config.yaml
n_kv_head: 5
qk_norm: false
attn_scale: 0.177
tie_embeddings: false
init_std_o: 0.0
weight_decay: 0.19
schedule: "wsd"
steps: 4754
Each number is 500 + 25 x the weight over the matrix's rms, rounded and kept within 0 to 999. Layers, rows and columns count from 0. Numbers have three digits each.

# layer 4 attention query, 160x160, rms 0.0704, rows 0-54, columns 0-79
477473485515476489490501531505547512508494495548532516500508486495468493529511485503517496533514499479528509489470519488523466492503485477483489476498499471498518492487483513500479471474542529463483495484498518508484469518446486466462515525
516503429541527512516530485507445532500514519479492489479507492448549529499521493476443488394484504524490488459517507468486526569530507574484482544528516499503513526517471497525490539541490483511439486491474462519449526475533544517532498463
472509550450445526510508533519582484498481488521510529484525519522459446508489484521512533572502528470522510537451477540523483475498471412476481498487489543492491471475479499457493488426495525466537509510499546499533471552497498469462516516
482499485506504499519502508483519514489524492501506485480506487469483517517524451495488502489510493467518503483504502482535497501501467516516479500497474480512501522516494500517497507500533507516473503470523517532509476505523521475504532473
469531498551502484533502499472497483490502476555518505509526514533444452496517495505537474522505521474526506495478542446492489491498509518496519498514483469504497502529490479526507445464522511478504485430520514507506477481535500492490521506
510491436508508541504502506439439512468499503489471488472493481456533513518513522493491456476501482525481463470502523495516512547512500552525529515527495501496489514509487507556468501534488480517471507518482469490469516484514525529547507487
451472547470476492505496497537515483513463510496520523514492512519451477536488492500478569544500508518533503505505509522467464462511500445508507476497511556495519437485506482463511513439519530465533504496485533495499482545439504492457476535
494511509536486500530473503492500502511503508552511498475514536482475488491494500513510471500486506481514483465489507477506491490500489538471511490482486469512483509496486475506486470473500483504505496489526499517486493492525506517517493482
542493483461491496481478493486524494517501482428477513554492518519545548508503490499502470446520521498435496512507482529491496527459488488514487525507487481478498482506461477559493543540462474515486526522491533531526510499488490506493482502
476527533517455485502532458498490493512473467519514490486479481505516500499537463517438480485473514489495557535456488484473535519506514502531478509508513540498511519467486558509528486494529530456520457485489514506520473507497507474496473499
511482509452493506519525523486512492509510491470472522494515493532485489492526513496500534544505518488497510532481478541510514488516468463506496514523499533491523490461506522478504511497516538492522503527471503486499493513494498493484502539
526451533442486511462488528532526464507433482464464487510535521481520507524490499485483503528515514526482452522503454522499541494505493465497503480461528523507469453486505509475537518509478532487542565507463529488508488529505539520477468541
539511524443500551530527498491492498492483506525515472444533528504503459511491513480492452525497522526554487480443523538508482446469484428530487493486525478536494509519534495489480454454511535513458520467505529509445463502500439462519506503
522508487505506518498496523493488497500522484464458495508482475497523515476509498503468506449481519488505497520539491491536507499457474505498504515528514512485502508456489504484493542539488509527470489522495466504507558523482499477528488489
457524520534495476493519469477523499484491479569521515504503484551474501504485494510520472503545527518489518459473506493505505521481502491507484497497501519516505514500513550467502505470535518475501501461515521502493493462488473480537513498
506467523508491510509517481530524491517455490530495480517465516539459476521466526539500476558530500458519458516516519532473512470508483458495517478498524481555543478495512508506498483457507559538536501498540547475459525529518526502474505568
506481546530487471507533494520481505530499520459522494486458459512524511516521553500465494514523519488494505528499530506530469527555479515517492517513506533463503520497546491438448521496547502478495501517497489525519511520512547487564532483
506509486522491476473447521512487480500494507537478493506504530459499486500485491497491495539541478448519485455510476471477495504495498508490501487448519499504511523500477509498523504500505526532520540507572518499437443504509464484509502537
534468525390450548536477512478474467541475512485483492483500528486508449547486445503454535511418519548542510520467503538478465464464468488546476476495474494539538446518475489501475482529512484495494559462494476478519470517487503506561542506
525516435524478481482534493478500507480489473503507463504511494437536519467498509447489476545531492461473488518546526488530524575510460528502474493513482493473539535467452493534472499531492526517522446542517497557506512539498537500492460495
528511462448495491473517468516503480509521544492503473502513423512522499532520487519507529506468462481492568555452480545440489490518548473539500515494501523497505473512512478469466468510482510479534520495480496448532516490462509487511447517
473486512498481532435508503518538474523513476519536522539503503573554519504505534514530510466515515476521511464523562434519511475495457489526530458478483516581532497497479522528494513502520470477449552465500493476507527521499437469517487498
507442538476499492509519492498577530489496500472479541533516542499513509502523509524503520488473522488485479510444496496497487489560520467494545519454497480501489488515517491535487516456512502496482476473504507461479537494424471513488533513
476511498475486537461539468539521487475489492522509455467506506481469484497476483513487504485463545464483505503494520459477504476517521429509554521473545505513478529500534500454497503530486497541481481504521535456474530520502484464552523511
515492462421513525493487487501502466487449478502500523483541512452521518518474486490459504452437535507518473588542455492478507502507526548510518478500543494502443512503511483532486453467450468538479540496458530489534496473521520497500467487
506498530476515571505501504513494469506506511530478495453551521504537481523501489511481476515498555534513482489488528503534435502507538466527504513512491519543471491530546485488505485470506488490515528461478519473493508495429492465498520504
600523471514512505469514462429470527490490484525524489503437552465487482488530487471535496492455510456494536489480502488510495535469525548510516480500505492441496540494471520539451486516477493482516513478524500564531485495499465546492518502
520509450549478500441478509526470487484495510548472442472525507499469551455507456537473514534513481525465450485497494467473532487482559533496574461435493509515491487516460494487501523475544525519511461513484503516459485476508492471499494501
462525491493517534474476444465517489466479499571472534501467495529426479501484471485548512486524480484505502456558483500449491444499460447536456497480500496537485505540511526511516519493502528509457538516525528504459468466495485468502484507
519507514470528541486501472524468511524531493491523513446483494526524456505504532554546498566521508497516513457467538555523473515502482481493449459486518524490516473512526501458455486510529496457478586489520496511446456486510491537528537520
499518497499563533546478490494476463512510527481456527513466511519482512480482531522530539469458469510474492514484515463506530512518517522490480487497485492483494511445526526447481499492480525546508460522535457437529496529535474519517491476
566497518538504463534465527501540526497538534453518477505405481510516508448457470534530461487513514481503507445524458544450495528511496565448517535554495536497463432494508519495482522536476514502513536490507528514455542508499491484510526499
537479511499494472509479526476500500506480527505472507525507523504457525541486498478498515524529472489489472496493504531516529467465500470500504503468495519486493488485466559513473498524482513505484483517513499517497520520517504499495443505
421458510537526471493503471520513496482504536527502471481485448488519499476552476571468510487491496484544559448519472478445508546546517556474460497480458501554549531519506569510430465484504521505467496461518469453511493429494466512536588477
533506516476461526495498491513513494497482469496500518500506522493516526528445532442539509523513497500457468519456480502551499492508499472519506488513536491463477459491473483495545506512467501504544515510477517513459496541509527472489466523
524507518517513499502495541489491480497492531480504491511516513515480495506525489488505498497529503484487510499480475502539518484491497467495479485476470497472513506481471521505473529519491527541473482497500499521507506528510498509503446479
517508531491473534515474528486484516494504504506508481498504509515457501505503463458515473505521509493512494476485498493534464481498497528518497540480501530469495506507486502490496532484496501490509465530474481525513490565496525514525479493
512531505537531471478513513497520538484526502539526508463495488506472473473543489527495516486503514482535511461514513477501501487497486485508483493492475493530509506501484486491465475486513523507466490472543516510515524483488468527522524450
498495510537517491502485520507507512496514521510510488486510515529483485481531502475499473483504503497554508473506508508514485462507514496511507511485497490500521515471524494481484475501497512489486492475492487521528491487483487523526476486
463480501520527490500509476477491536497477510496481496478508487490507502456547491570470503447505503480565544467503527471448485518496494547463483510504495497520543522479497474497493488509537478522477520470523500482510503450501509516506557454
507475495489512497487500500482477478499541496488473512518537450492522535531452493557527488500518517509440514533531471507537482537493489485531484480510480448486520507506470492517514478499505544502503542479487512488519478486492489431501519505
514493532485480565508510525489450500482447509501459500502502500505449506532506479455507479483475515501542512492519481509504448481470477477547504523555522535466512488511488523462525538509501470455485519525465472504531473542479544539533502483
499494466506486550509479534469458505480500498499474524489526510510479500514493493467479479513491479485515497501482489538507460487502504498491492543503498542499498518520509456513511520487483486476503493530497484526495511485511547497496500522
510496526542504479489498505506511507486503534559540487469472515529490473477516517447485492487467503493579497452506521519503482461500529497498511477490493513499492524484527502468462493451496461492474484516528518523485534494488508524525468478
463517493529539509503515482456523568487519556548503483447523453470497499501485499610511471445478484480569539461531546448463454549468511537482461521551486445539559526543533512526479481507538466495444519465527464482555484476475511496480568448
467509489477522495520531486523511473500484508500510511495498495454540506503531518495543495499520521488475524529515513497530485523516482486498497494526491493499502513491502502484463506474528529493540501474482478507492504508458478471488461492
487493525449521501505544477536530479516478507522510499520515462465500478513502469500510472504470523525481515511502543494516448524522529490500455510489484494543479508527539532515479492461494491541470506491520495478472478547508486490503505497
518477474520512479497508498502483517461535463495469512460499490508516495487456465491485499494543482462487515473535453507512514485510486515449528477520513519494514536454503501507481478492507533474521500497471499527489496483488480406495456502
489502506501497511491488521475519529497470493500544478480443514545448499448525517488522490527505521489502513482475488479500538485480510496473513511410483439487500520455538521509490508566481462499489474500515525502448523518512539546483527487
502498495457516528485496514515510480500518516510494503475491476500501481532500480507544495488494482476498511512522515516533473538508516484520412521481475494555500491510472483534515489498503499486471551479466501490507511514480523472481461514
488546494537507489503505514473502504515455518507490516499528483502488503537513535466530512498518554476473494487498510507605499493509479498567436544556511465477457469493504495523520522491498492465462488501518538498500439510507521511537505498
463497501529517523504497484480459520527512491486480523512551517528526555498437513482512505474547488466539527487511522449479498533528501559488496493542473482505478477530537458475486505498505559478492517472452498495524472547454476496489544527
487513495493483518495480537440506487490489477488502544459507509474484549435525508483488506471498537458477507503484489428506510495546469460462497492495494508514492531467487505513482499501478473417521487517414496487515537491495495536516505500
545525483477503458492511504519490474504542473519535486452436460471536458502522455518493498545496535511483507538527577529487505495509537461469459495473496520520485505496524499465499507468518550511483517526514503513452539507518478478510488493
541475551475471552521521453546508507500459451455489511517516508503473535456499533496481532522515458488528504497504494447464448509509510531465503501498520527496533532469537516501537500509535480519488513512475488505487461522490530497456522475
# layer 4 attention key, 160x160, rms 0.0706, rows 0-53, columns 0-79
554472519508480479487454474500501475468496503512478543522499506535467485494467529495510499519498456491516455519492471502476494474476517486494510465494487498500471487482464468502495498504504546553547545499509534519462526520540495488485500560
505529516512472462557523523525528512517523482548508499464512496508469441502535504527514486518489532483517529497476525516499440484520526446501514502532518545540514515499537509475507461441533519451448501456505506472486448530484494487481499534
526470484478507458470472498497468479500499523492497503534491505503512511482471522479528514486520493525473469532549466503489503461465499504491490445502496494480490472475450497504476489537500519523526511546480501514480549513532484500473499532
481513510525448499519486503561485491527480504515470525492502515499492492508515494499492490544477506476513505501492531510505465504517505458503472487499533489518493518541526501485507490458519513462500505481470511492467466548507483483490521531
481471572454490461494495505540564491530475477520504526476459471529487505516513561505505520505447530511578538475491522500508511455525493481523451521498495446531519506510520500440522466472508514482469509456500494456519426502469448524506504538
494528528498505473510501484527525490477488504520522493496505488520454497505527488509502498494467508504549526481482525485496486488531495477520500502499513509508520492498513484495457500462515477481494503487519505490507478517503502514512488499
500487479512501517460469515498490489508526499482499532533505499507514509486481519507527498507523488522467492516498479478512520500486485506468498470488482472462483477497471497516507491550473509501527505494477507547492510498516505488493523518
500516531487507480503528485533517493522491484521490490464480489511469465516533522528487519510451501483559525484479520544503523493505524475494493528507523500555516510543541516459497508441523483475487504460500534477477428525449465490500481473
438528469517488545524485498455517535479484487489498522469500483471489502489476487526496510468526561520461525497496487470524501536506510536467517534529541507501514450534485475540547478515493500532525483446552543465515504475527553470492505478
483480478456509505481492566476496502542509513488511506488516511497518479498505524461496493529531507504518485477547464505547500488466457503500478491445442517500474495504518478514497491545466525510479463470516495510465488509487479508511499502
496490454506495485442471490507489456503519540481496509554503564509495523470438480472534507507542488544418495514527464486503545515470487499491521444486501497446504486453474490526488519568471520541559505556478526535517564506532500483483522530
490519482496492504514499517482471506509527497507490469495499491491528495517509492508505485490502516522490493486512479513493475501501488504508487502508497517497530495497510490504520503520487494493510478497509525508494488493482488497475522496
479492535495544505491511494495498476502465488475480509499499514523439524519537498509464505477497507515542522497498498469518510488486523517541510487501555512534506516526492509500479465458517515480504482497458496467485479518515513526477512495
477518484547511517482517514474505513506475491461523514520526512521565508455491458486498493525572475470442530492497554475511514559478446499482517509520474524466505504547488486503528561491513468504519493535476504524491546463525524486480542475
457452531517518513449435489450501457498453493462478559532463501538492519517478517504527517501517437506505512535536474491493541468453472517480536479511486444505443504491465496481525447561463507508556475517474538524491511514543496507482519553
498486486493534492509540522489473508507510535503501475494492510476518499482520541488471484479479512469522542474469508464483504476514490505504494519510470509504505517486516504465472477503488504504483474524453499505504491496477464531503499465
477471515523470526494457509462482486487483489525479478523551462490533468498491500468540533520520468487498466542501529536521500521500469492436487483481514535487445463467431464528523511485530494500518515509494516540495511495555481464478528512
524509499499568508492528475492483536515544518490510449493485496471504515510524493525470486485460496466506457461519489527495489461509497509473518505488504508500517513454542503470505540529448487470469516511550492516532501523449483529529489464
521542508490540519469469507484458463501471502485419522468551489477506526448508544525444445500535527547500544517543457500538490523475469499504555511490527523485526511495503508492481433439526518513513522478483494491509473551502518530508545537
468530480480464509559482548510512568523526529510552520494481511479501498506542431512514482511502503491519469498487506527469431486483477494516484487479456513518552523507529495494511512555465493461464522436490475524501496486503489513523501487
502516496493495504509524525495504489467484448547485523528486486464507519505504520420492506520521565524465529557472528481462493472483544542554508460475504519558501465507495514521494470503538483461482516477491478446523470461450541524518504540
487514491520520493520488519467502499476503497504453491492488490473509500440508489538515512466491499549484546513489541470493500521483489488518516529536422496456530468514509493514503449468498474521475456497533497504517464481493496503517464483
478534492494504496478500454495481491526482505478507471483517510481467523487463506471505495500483557531486516492527439435490537522511481482514535505496475485476475467491484482506481467460533558508517517486520526437545509490511494459471507512
468481498533507481504508529500505511457497487438507432512467454479532493482482486455529508494538514463500488524532545511560515495482527524498522507479493487474512474503542533465459495522512516517496506487503478426475508498505475549457512458
510515553512458499539481509524479429536485434457491495490499506505515498482509488501492477487537542528470509517480512528497466518466549534489481509530552525499516463511512512511484493483511531557538522493487564460475449453486472483437528516
469477507518494483497513478475440456467499495507447510499518469495480488490502504509520475476482519527532535533504535490510499480454489516528507512516503509542519497519467489498434478488542486545524526493481480537509477526513531471460535501
460450520489484474547472531537510511539479508473499543524530508502498535472456499514513479529504477514515475494536443509477476484530472531519525527476519496476487546509523522487521456518518528467502487502533498491466467486491491532551481521
483538466516457518511493471511523510533498504511526510454496494478538523560512488448486539475473468535515466518505513542499505499492484500457558497531532493502538518511479521441498516541497512481532463497515513495517460475496492538509479468
494441513571538510498508499461526462505497514503506487516458558536466549529494526514481500459495487507509526475445492467537517485531530550490509519487499477495522507513499580489488478552469480484489456483450517467540488545539493571504522509
512492524505522507497494512469475491480490529549453526500540477532488515471510507493511502441479467532498505498541537496519505501535482490475484519509524504527470472490496492526505446492510469483504508493457511513507475536512518455509494485
483499499523501481506498499581533531462512491455505472523476519461512477502463513505464499528510500491501473454493519490483497518504476489478483433485492528494480546481490510475477510483493517500463520555508522495496527464476494477487513473
526499478513513549499556487455498533483446500495491467496552458472566519449451535462491526494465471470472542472541510506508514490534450518497564521530533524442452524518512477499510501476496467494496488507488463538502546551437523515486478486
509460495499476530456475513486509466514512488475445557532492550544497525525461547517519540543546484491499491548517516514502514459433486484479502468474544525470487486492474490467495491550480523524543524491500539547476528516511507523462521545
488533491493484513512491466469461537523479503530511494447510475498456488483504488458488465490491488498482478482462554537511482523484506458479507532516548482479510505538535469531521533465490522441492511536478503486497498485516498534522507498
500487527465490494486494545509514492508522476490467532563485518522492503506469490527531565509525515483495516496551452529528544467480486521473515452444502499482510493504467527454502495528497530523499493498484496524473539489527505508506502493
492473494467499526452491482521483500495494512480493548537504524521519537493461540509528532522502477504506457478491518509506499473461495497480522474492507472470499488483499503514507509528454512514554515540483509499502494488534507517487531528
478483465483518549504509469510502520490455523464493494498544518503508504484465538502500499544491487514477493516470516515501511530473485502465494507488508505502504487510484472516536492516479489506552522559514495502529503510516526458464538543
520509478497487525512515468500480490515473499525500487462499483495497502491539498478460479491482534479517485510481526489486474494520543501516483513532501509534469510505533477530466479459525479509480522473507484473500480479476512484518497508
502500497514500530526521459525480477502470522515502478458497484493461488462554498521434457499482518501512520506492499466468447519531522489537493523525486494500509500509509488542465445465516512463486527478490491477508474497481507492528522494
501509515534489523506531478477506500530499504518519472476497485488488486509496480517504490496483526475510533515513522490514462502507525504501484513527519480519502502510525492519476474461541493485476505450526519505509512490485521497520485480
499511453479488455482483509483509529496493497500524508506494514477556495512464504450520497541485498530500487467506493536488504483476508475484528500472498508499481481526507513509522533514479499515524498527517487485507494511520466490516504519
476473483519516546535522441540540500480435508485480507468489491511477524503516492503468470494492523485478531557449530474490472521515500508552488547526487499533471498514498491505493470452521474463517511498482502523499505527502523438411508540
505474451516485484518477485475503516463505510511528497473523518503496490485493508484508508484473529526475492488477543504483497521481488515512471524482520476505491515513498474513502495488511477521519468527515468514520501496491495469497518515
510500526534507542508522494502504506502517528547486481487490489498453482476561503541461499463487510459535532491487490472483486498539534507537485520531483477539491524504517478531454462453520499495500513457483499498511474495480512489501501485
501502511508501506493504479510517489523499476524499508504504497483499486515475485504497504501504510496469499500495498508511505507494521472497510507527524513515493493505499492486536499495510499498497502479502508500472497523506500493491505527
478475512476456516432415542445508441547452496441428582578469556564502620497425526532547597534591446525499494512510432511521536437448446486486548401507488496442438481440444502523502521594450543551630537549438565530470533512545511531418519560
523505505477542484498430501509486484448499487496456507518496516504533495522524516494478531504529509494509450505485462510504558506492483460508522504504529544483497522491470503518524553478458509526524495523449485510465485465525504503514508519
462481498544461499515486517476527513528492553502557473492464527527538517496486481505492476471477463531513478491536519514482508506482490511515492506500487482492479511468542488510474464488499543478537473481543544533513490463507492518483518503
502474528510494483515557486542528469464532477535505471494496479499468529467478495541518550453512527551476502512530519511543538500497539518461486482502498523525525512516455538526509472511519533527533483506513494500503465484480491455498498504
506470501475547481459469484509496506465435493527489514511562567461507505484496517472497522471524553517482507449458500517494471478511528492514525517479522497463493497512513478476481507501479495509519489517457512491505483529517511479515512476
507458501501485529512506472526510538476503534556468549548467512532497527551513493493485544535539555471523488520456486502486462497488503487462518478481505538516488456504489497507405512502528524504511501467496527538516542517522513461481520513
493544513536447529473501494513531524551459524481547495495512532440493521471501493536509467522504466540503495507522458506526501473520495483473474494523497482504424494495460521525536517501484510486516506519469558501496512488477513499509517524
468477503475504491526456520538498501484499516491504490510528485518509500453533485519514516493483525545495517509546525496453513516459526557474440489479503438486493486525489547508435527532534501519529505508526486528489525482428474432504535503
506535474487557462500477512473455522494474488510475463505536498492493490502514548458477526480503487501479556506444543516465519518479491479538528475467477486495499537497508456511470508492486538488516491505455467472465477484500487533533522460
# layer 4 attention value, 160x160, rms 0.0717, rows 0-31, columns 0-79
545487515534447447538507485505494533487526496493520489488509445497516494524498483451466540495457516493476518520498502531483504492508486507514498516534515522528538504513519523500516502481521536493473518474436514477470455450454495507508459479
485497536490507490509492542488496510487492478495433473515483420522509519513477505468510523494496491532513484531514498524495505482501512523499525519520493509529473493534488511495488472494526505514472477486462487505498503434479505507478496548
518493561448519479505491455544506477498503455492497496487472475503477475516486533529525486543491507528509486505500466510515493518501515470503492504476479469507528508480517575491535493512487504519486507464499505484525502449484428494460532545
503480531471475505499504540470513483541530496472466496493460496500541525516505487524518528478485484527491519522542487523494492478504525498519528503552488565498501499459502535478489504491504493473507478551499527506489512493477541511488472533
517496506495496498493521489518518523512517497489506510501502493510496485507501491448517495494493496498508496485490493536538520491511500505519484500510503533494480477496475503474506535490515523491488504469519494494496503522491507511492447541
530510494493471521520497578488537489493473468452495504503515469547510452514516493537491484530526470483511533544485472514504472502507493464482498502505498493503490491491489504491525514473506515454510520516518495491451502490508488476461456527
486505507471507486503488524453526489539494509491511500528486480491522506516508505532533509503467476519489493494519484519496492483512496505476461499529478534524493472504477522491499529492511478498495512472500488508525573506498515514501486509
503512510461520501458499549488496527458478490493497498509497464495505543497505519457508482438506487492489496511548513508496521492484535488548510487480507491495476528510496477517522461498494514474487502562486479477478504511525529510488446492
527484487503515524526511473507478510511464488474485483502511517476423495507507520462456511477506508479510508474482504511529522527482494514480510501517479510481463464527510429512494461504506503538542464535498527535534471492527517510516505503
489453479504444507501507464542520480511466522472472480492465459470510493508520491503498515495496529477481539515486503522502522568488497513416544484505505527531528499478529480484525477469505486511473558487444510537517485529488491485488470519
521529479473561486519502522495489474486456486483528486528487486468461511500526503536484473514486520452505509507502482479469511483498512482487503496511484511501479504493528515459521522499503490499509528460493530477497507520488486520475506520
486475483506511496487495498441517499534501505489505512491507514517504501511508501479517497492519504513479475523519510501509494484507511485539496509503510466481481555506484473492509500502496513490521482507502562504501498466525490509508535494
509492485486524488498493427512495508505529516513538499492524527493479480485533495496481512531493533480510506481533500472496480491487497480494473482479493472506534500494511460481492486502534513508511498512516487489519485455509498465559563484
473514500464503491517491572488487492523488515499428527502494495542502519512482537531570498511497482504514520498515505474491449467511485497516523525506517523486495491502515509484502527499499472446498527484519497493485520493513489555493486504
529493485465470525519511491556470502445539510489489484507516480480560472502503528435503513499446517476494493557522494595482538475493487506546527490498530569504494471489509517472505473482506528529482545522459486451479463501513534556486446538
519501484525499521514521486478534504497537488515502499504480507504486528494482460484506500476496505496515512466506504457490515520508488536520480482509503472502484512492498487554498471521501506500522444513480543514547463464508504478512510472
550514523496504523475485510519534496497501489503550491511540512535500493526489495489508472523507509506481506503480529472484532509486471528485490507516512502487523492481508465521500501488489510473492469518492521551481511503513525490487473492
471506511562543520494505476473506496471482482543496486488470527499485535483507520511483476470521486497484488427501526501494511509504489482470520482520519451480452533502523479548452544516478481480532417532494503534503452506524483494505498477
506456545525495473500486530492516502510456534473489547496425479468496474533482515513486507472498511534481501516513472532463507478490505449469514500505504551517492528472499509496526504480499542486479497510509489493451529511502517496458470534
510488529488496477497509530506503486496505479506488518525458521486502465544522482477551503518493512466519492534488498540523512489510497490527540500489510531498493473494534521513500523467522531488490529457517494494504489566474497467524472537
530505501484536508481506489478524500508485499489517513520513513454529484498484528528503493525498468512515472509487505492502479478491514455499509511455464510507512495521529540492546501480483476491500462482491515486500501477549507508497536540
497524520463487500517479537459462478551503522488516528506540464509486474506499545518500467542551513534514487477496508488462500480480520457473487500513495504482464526495481482481462502490521507495519499509498480500442494470499505527510493499
494501464503526512503481469481472508519499524493493526505442505508545499436527477496503491490451528478518510498477502529458509448491514481541509493516480518475502516485526487521497527513477494468516520504486526484475497511494506530536459493
506499498523529514504472467505497510506492505535550502490503546466511488477511489476500503484511522485481522545491492481473495482523523512514506501501536490479504518499474466519520457497494499499497518510467494493471504479501479482534511486
459499504468491550524480546463532483498417493500454502516486469508502481525526544570521511498500506536484493461511504545521517540495489497463477480500478494501485517491492460468466520490525496478494468454517544509543536460494539501481472538
543499506485502468530476500550514497455503475493482497467502473428487445551511533467493494514476489496509494558494477493476490511494522507518510508515491533485486501486513536502508455468536520512494534519460481487511457510513471543449511533
530478509529509573508504457441490518514463478476506519515444478452525504510518505445488513430554516513499500470496513540458520470465529493490558540495532502516498519470506492503485470514528510492501506504479526507455514509476488539521476500
473487512451499562497504524439522507462511508506502504495497510523474509485491487499527505489544514519513480485509530488531472460490460476523509499476491506492468497502491527498522486516508506472483441537498459483474500499538529504503506496
515501468544551488524508478453453487529508499493477512495481493495496461487516451505475506529511507496505494490484501515509472469483537517482557497531451554510512478504514541476499526502497500521502505467498500511501484514498519508521505521
486522490514507433500528521526475508472534534500558488473507497496530487486508465498484475519508517481523516489480503484446537518502490505470498504493520521456516525507535482470519469514475484519513470506470480455470495514511499458522514502
490500511509500505475507488486498529508496517482506462500508521486499553480479479516479492456521534558505458467495531477518534508508477540494517513515500492502471538490489476501498504518509510501515444528527545518540539510503538479522504502
500515494517490461500513471453531503514504447528470495491453497443471528505464486540495489479542502520494491508516515490519525498512498535439516513508480548515516516500489532506482505492520483520501490510520508498485484473503525468550540471
# layer 4 attention output (transposed), 160x160, rms 0.0627, rows 0-31, columns 0-79
492485506436456494542570425517522479488474520519472484491460487494464515505537490527513435474471529512493500521493467485506529550514492485485498535457520523519499543512494503515514465484542490507493468470547520500492486504514518515496539471
510475485502518509533451511494518522440463476479478520486508488449514495496520482542483525503472474493462513481479450526493546489488504512518485541510479505483465580513525467501490503471488507488512509484478426509465484514495512500498470484
560536500512505498473480524519475512461513443498494533486507525534486506498523507518465483501491458520497494495493485514467484497511504503506459485489518492516523492486464484512455529489500497484487517497492481462493482562499506483528508455
501517483534504503515482485473495464500510453493523503482450474478485507504523497527491487450491504501495498486481472514503553498513476490512561533526498486590491502444516539500544496501485524467440486541469477488534526518457467538514515501
414505485472535520518517500494477530489475487482458477439510463487514507478541512511504543473492455496515484513503508481527474512477509499509488532493521514534543510502476487491522521494519467489489519484514458477476506490563509498491477502
547510477468515499467533473476518481539504500471523460501451512501500493529511515473489504455533507453495514478508560538543519474515542538497523514528490512505501526476501467492464527513506535532514544425470444462543506522506475510515533498
488469461509451529518588437511485506517477512492462482497466457504513483504498514503511491460575497482536567522499466529484502539519489465500471470521485472492514500513544528446516524534467504461488482448518501505464477521484558475508508501
498541519510501528491541515498542528437501494443487524487507491495506470518479533474522499491482497502507458523472503466510501486511492498443480515494503458514499499488499534506470497524515462493490489505480523545481484448548493515436532464
497506503503493524492486510479493432507524520499443453499506524509506476491499498527447524494506479486493484528544498509529513521496487544468479487542492415469532513489485456549491506447520469516585545527510510457502534523550526512474496530
491466534500471500507474474521478505494528493500509510490490511491489503490513487536483567495499536530464520476497495474515481459507523540504497512522510481527526480535468510521510496485486519533538488514488512516498517542497509540492489525
493518532525512487508517499476486525521488471504456453496503514548480484442494504458515509426550458470478520522517526468495473495493487480491477526489494513490484510472499508509508495572552526493505467487464510542475457514530513489478529481
510492526469506459506482506501473519472545526496454477487458552506473532516491541480519521565493493496485487504502492514525506503475504491523520480475471503565525516497481514517507458508507521516488506489526502506516508505483432501453435501
512506456515473548503504503514488460522480544495524479523488523463518474456554498477507504536486539517501499532504521514439496527539508495478480511481548479499501522503498488519508513494492527457516451519555503488488507414512488494509539491
505492518502533486510472456519487498482533521558515549477487488521523519522504480486488488427531484520534473472505472496503476523549528505433501511486495488525503482488479527431494500512550543498498534498504454468483509531533492510503510487
487524503464504507476506522499507509472468523464444479506533497485499487451552488522454459489438511498479491472557449517515553502502498468493513510505465524499523516458467514466493483513479457487528549474525506497529493486486513545494483512
493487454490500507511519471470521442491494520505496496542528515521459555520465491499527498521513498506450521493439512480494487511493503542537516451541485460518515516492499512549490472480503495502505503498506507468506482510517456463522532526
442496472482498526522502496483534496505451533475535473490564508551507503518529511464487536502496494540525515519532496507483510510468474466498476449511469512487519499507496528491478507537480500517494516466453466484515540469481503477505551505
484511492496535553504535491508526499534508502537482505521543483484476469512460541497519497514480497509486444537506548496500476515486495544516485500517503533512510490493500494522490504497500522517509548495487496472537506463463465461511464490
501501503504507505466499460486531524526521486456502450466476487515483485499548535516476473544505467515495514485493496525492513483524465500461533505525519515525498483525484496501508523498495511543459499530467497566491503479431512494466490484
519462508504538511473529504521516510500523454530531440502471459469511484464509465527504497513477520477507469503506483507494507529548509509498487513518549480504515474498516456482530513501551505490491529474475457510492458489520486472495514494
504485472582459522446488530483471480494522486506502487541481498543497539510485494479477484537494529510502508520423471499497478487546486547468519507526489444502491495506530474505517523510512530498550511445527473496488508511454523522500468471
486465523477543506489497529491500515506490540528532499490529513496515506479500512507478510448488448481505495494520487493522563493503524515455504524463521496498506487497501500491506497539466502506482491493443504474522501537484511495473503479
453521522501517477460506508490474472448540496462467486468485498522484523520504473537509486494509468466551477477503522476470471484497492525475456520491525499539483530458498538478526457490524515540548526469504505488509518484494491503492530477
493496514506467521511511547529487474493503532429510487502508502499437498508475485490472496499519531514504479515502512508483494491546487496518461503495517514507529511512502525502493518521444511514493494497529509519524550521451521488501521474
505479517523480511499554532456489515507525516547483506505506519487478486508509489490502485494499508506486535493502486482480486463526532493483454492525538479425497469489541493516490492516516570511508449489468482527513512518467495518531439465
527491506511476481516514508516510532475436451513523472511504519495502493493498513499504507490529497503518493493472483475549499458494484451513502536489521505516477479556530460525558513472516484519480556433505531519454540527518546508517451530
453526516508484506515534514488483466524514519408520510463535489523492513498530516544491468485490552502469469456518472512455518447488511501498495513512532528481493491476486526489529523506531510529484498523527458470532501520511496502446481525
519552508497478496521538506463509504464517519521468537505520467521575562488508499483444458505472529533496481522509506450432473466548507585507514504477467504548483485451504494497506468519498501508506526526511483499509478496476492482502493484
533443511508516489510469520528502466527480527512510501497481471524491513493494469460522474460515528486491526454515451537440491545468532475529505541539519463493510497520503477470541501463537500509500509517522512488486535508542520477521455561
515499493540520495530529503506520511512462513488482458532537510546548532448479504477469510528446506501537487508483503465488499496466495499465507509511504504538515470571467463453486496494506494491507485487466552549488499499449467482460497511
460476500530471492532523502465536498509442467510527446525500493483519551494501488484520489495535515502445486478519499446439516508461494503464516463488483512495503515496505501531534478502496499536509494537484482508504485486488462524468495496
483479511486537478554546512474490460518461501533463536482458485513471486482512484474512484490480475463471495477489501500489505523497520523531487504565538510527497548472468507487516496494471462463534457506506518499545456547481534486479472470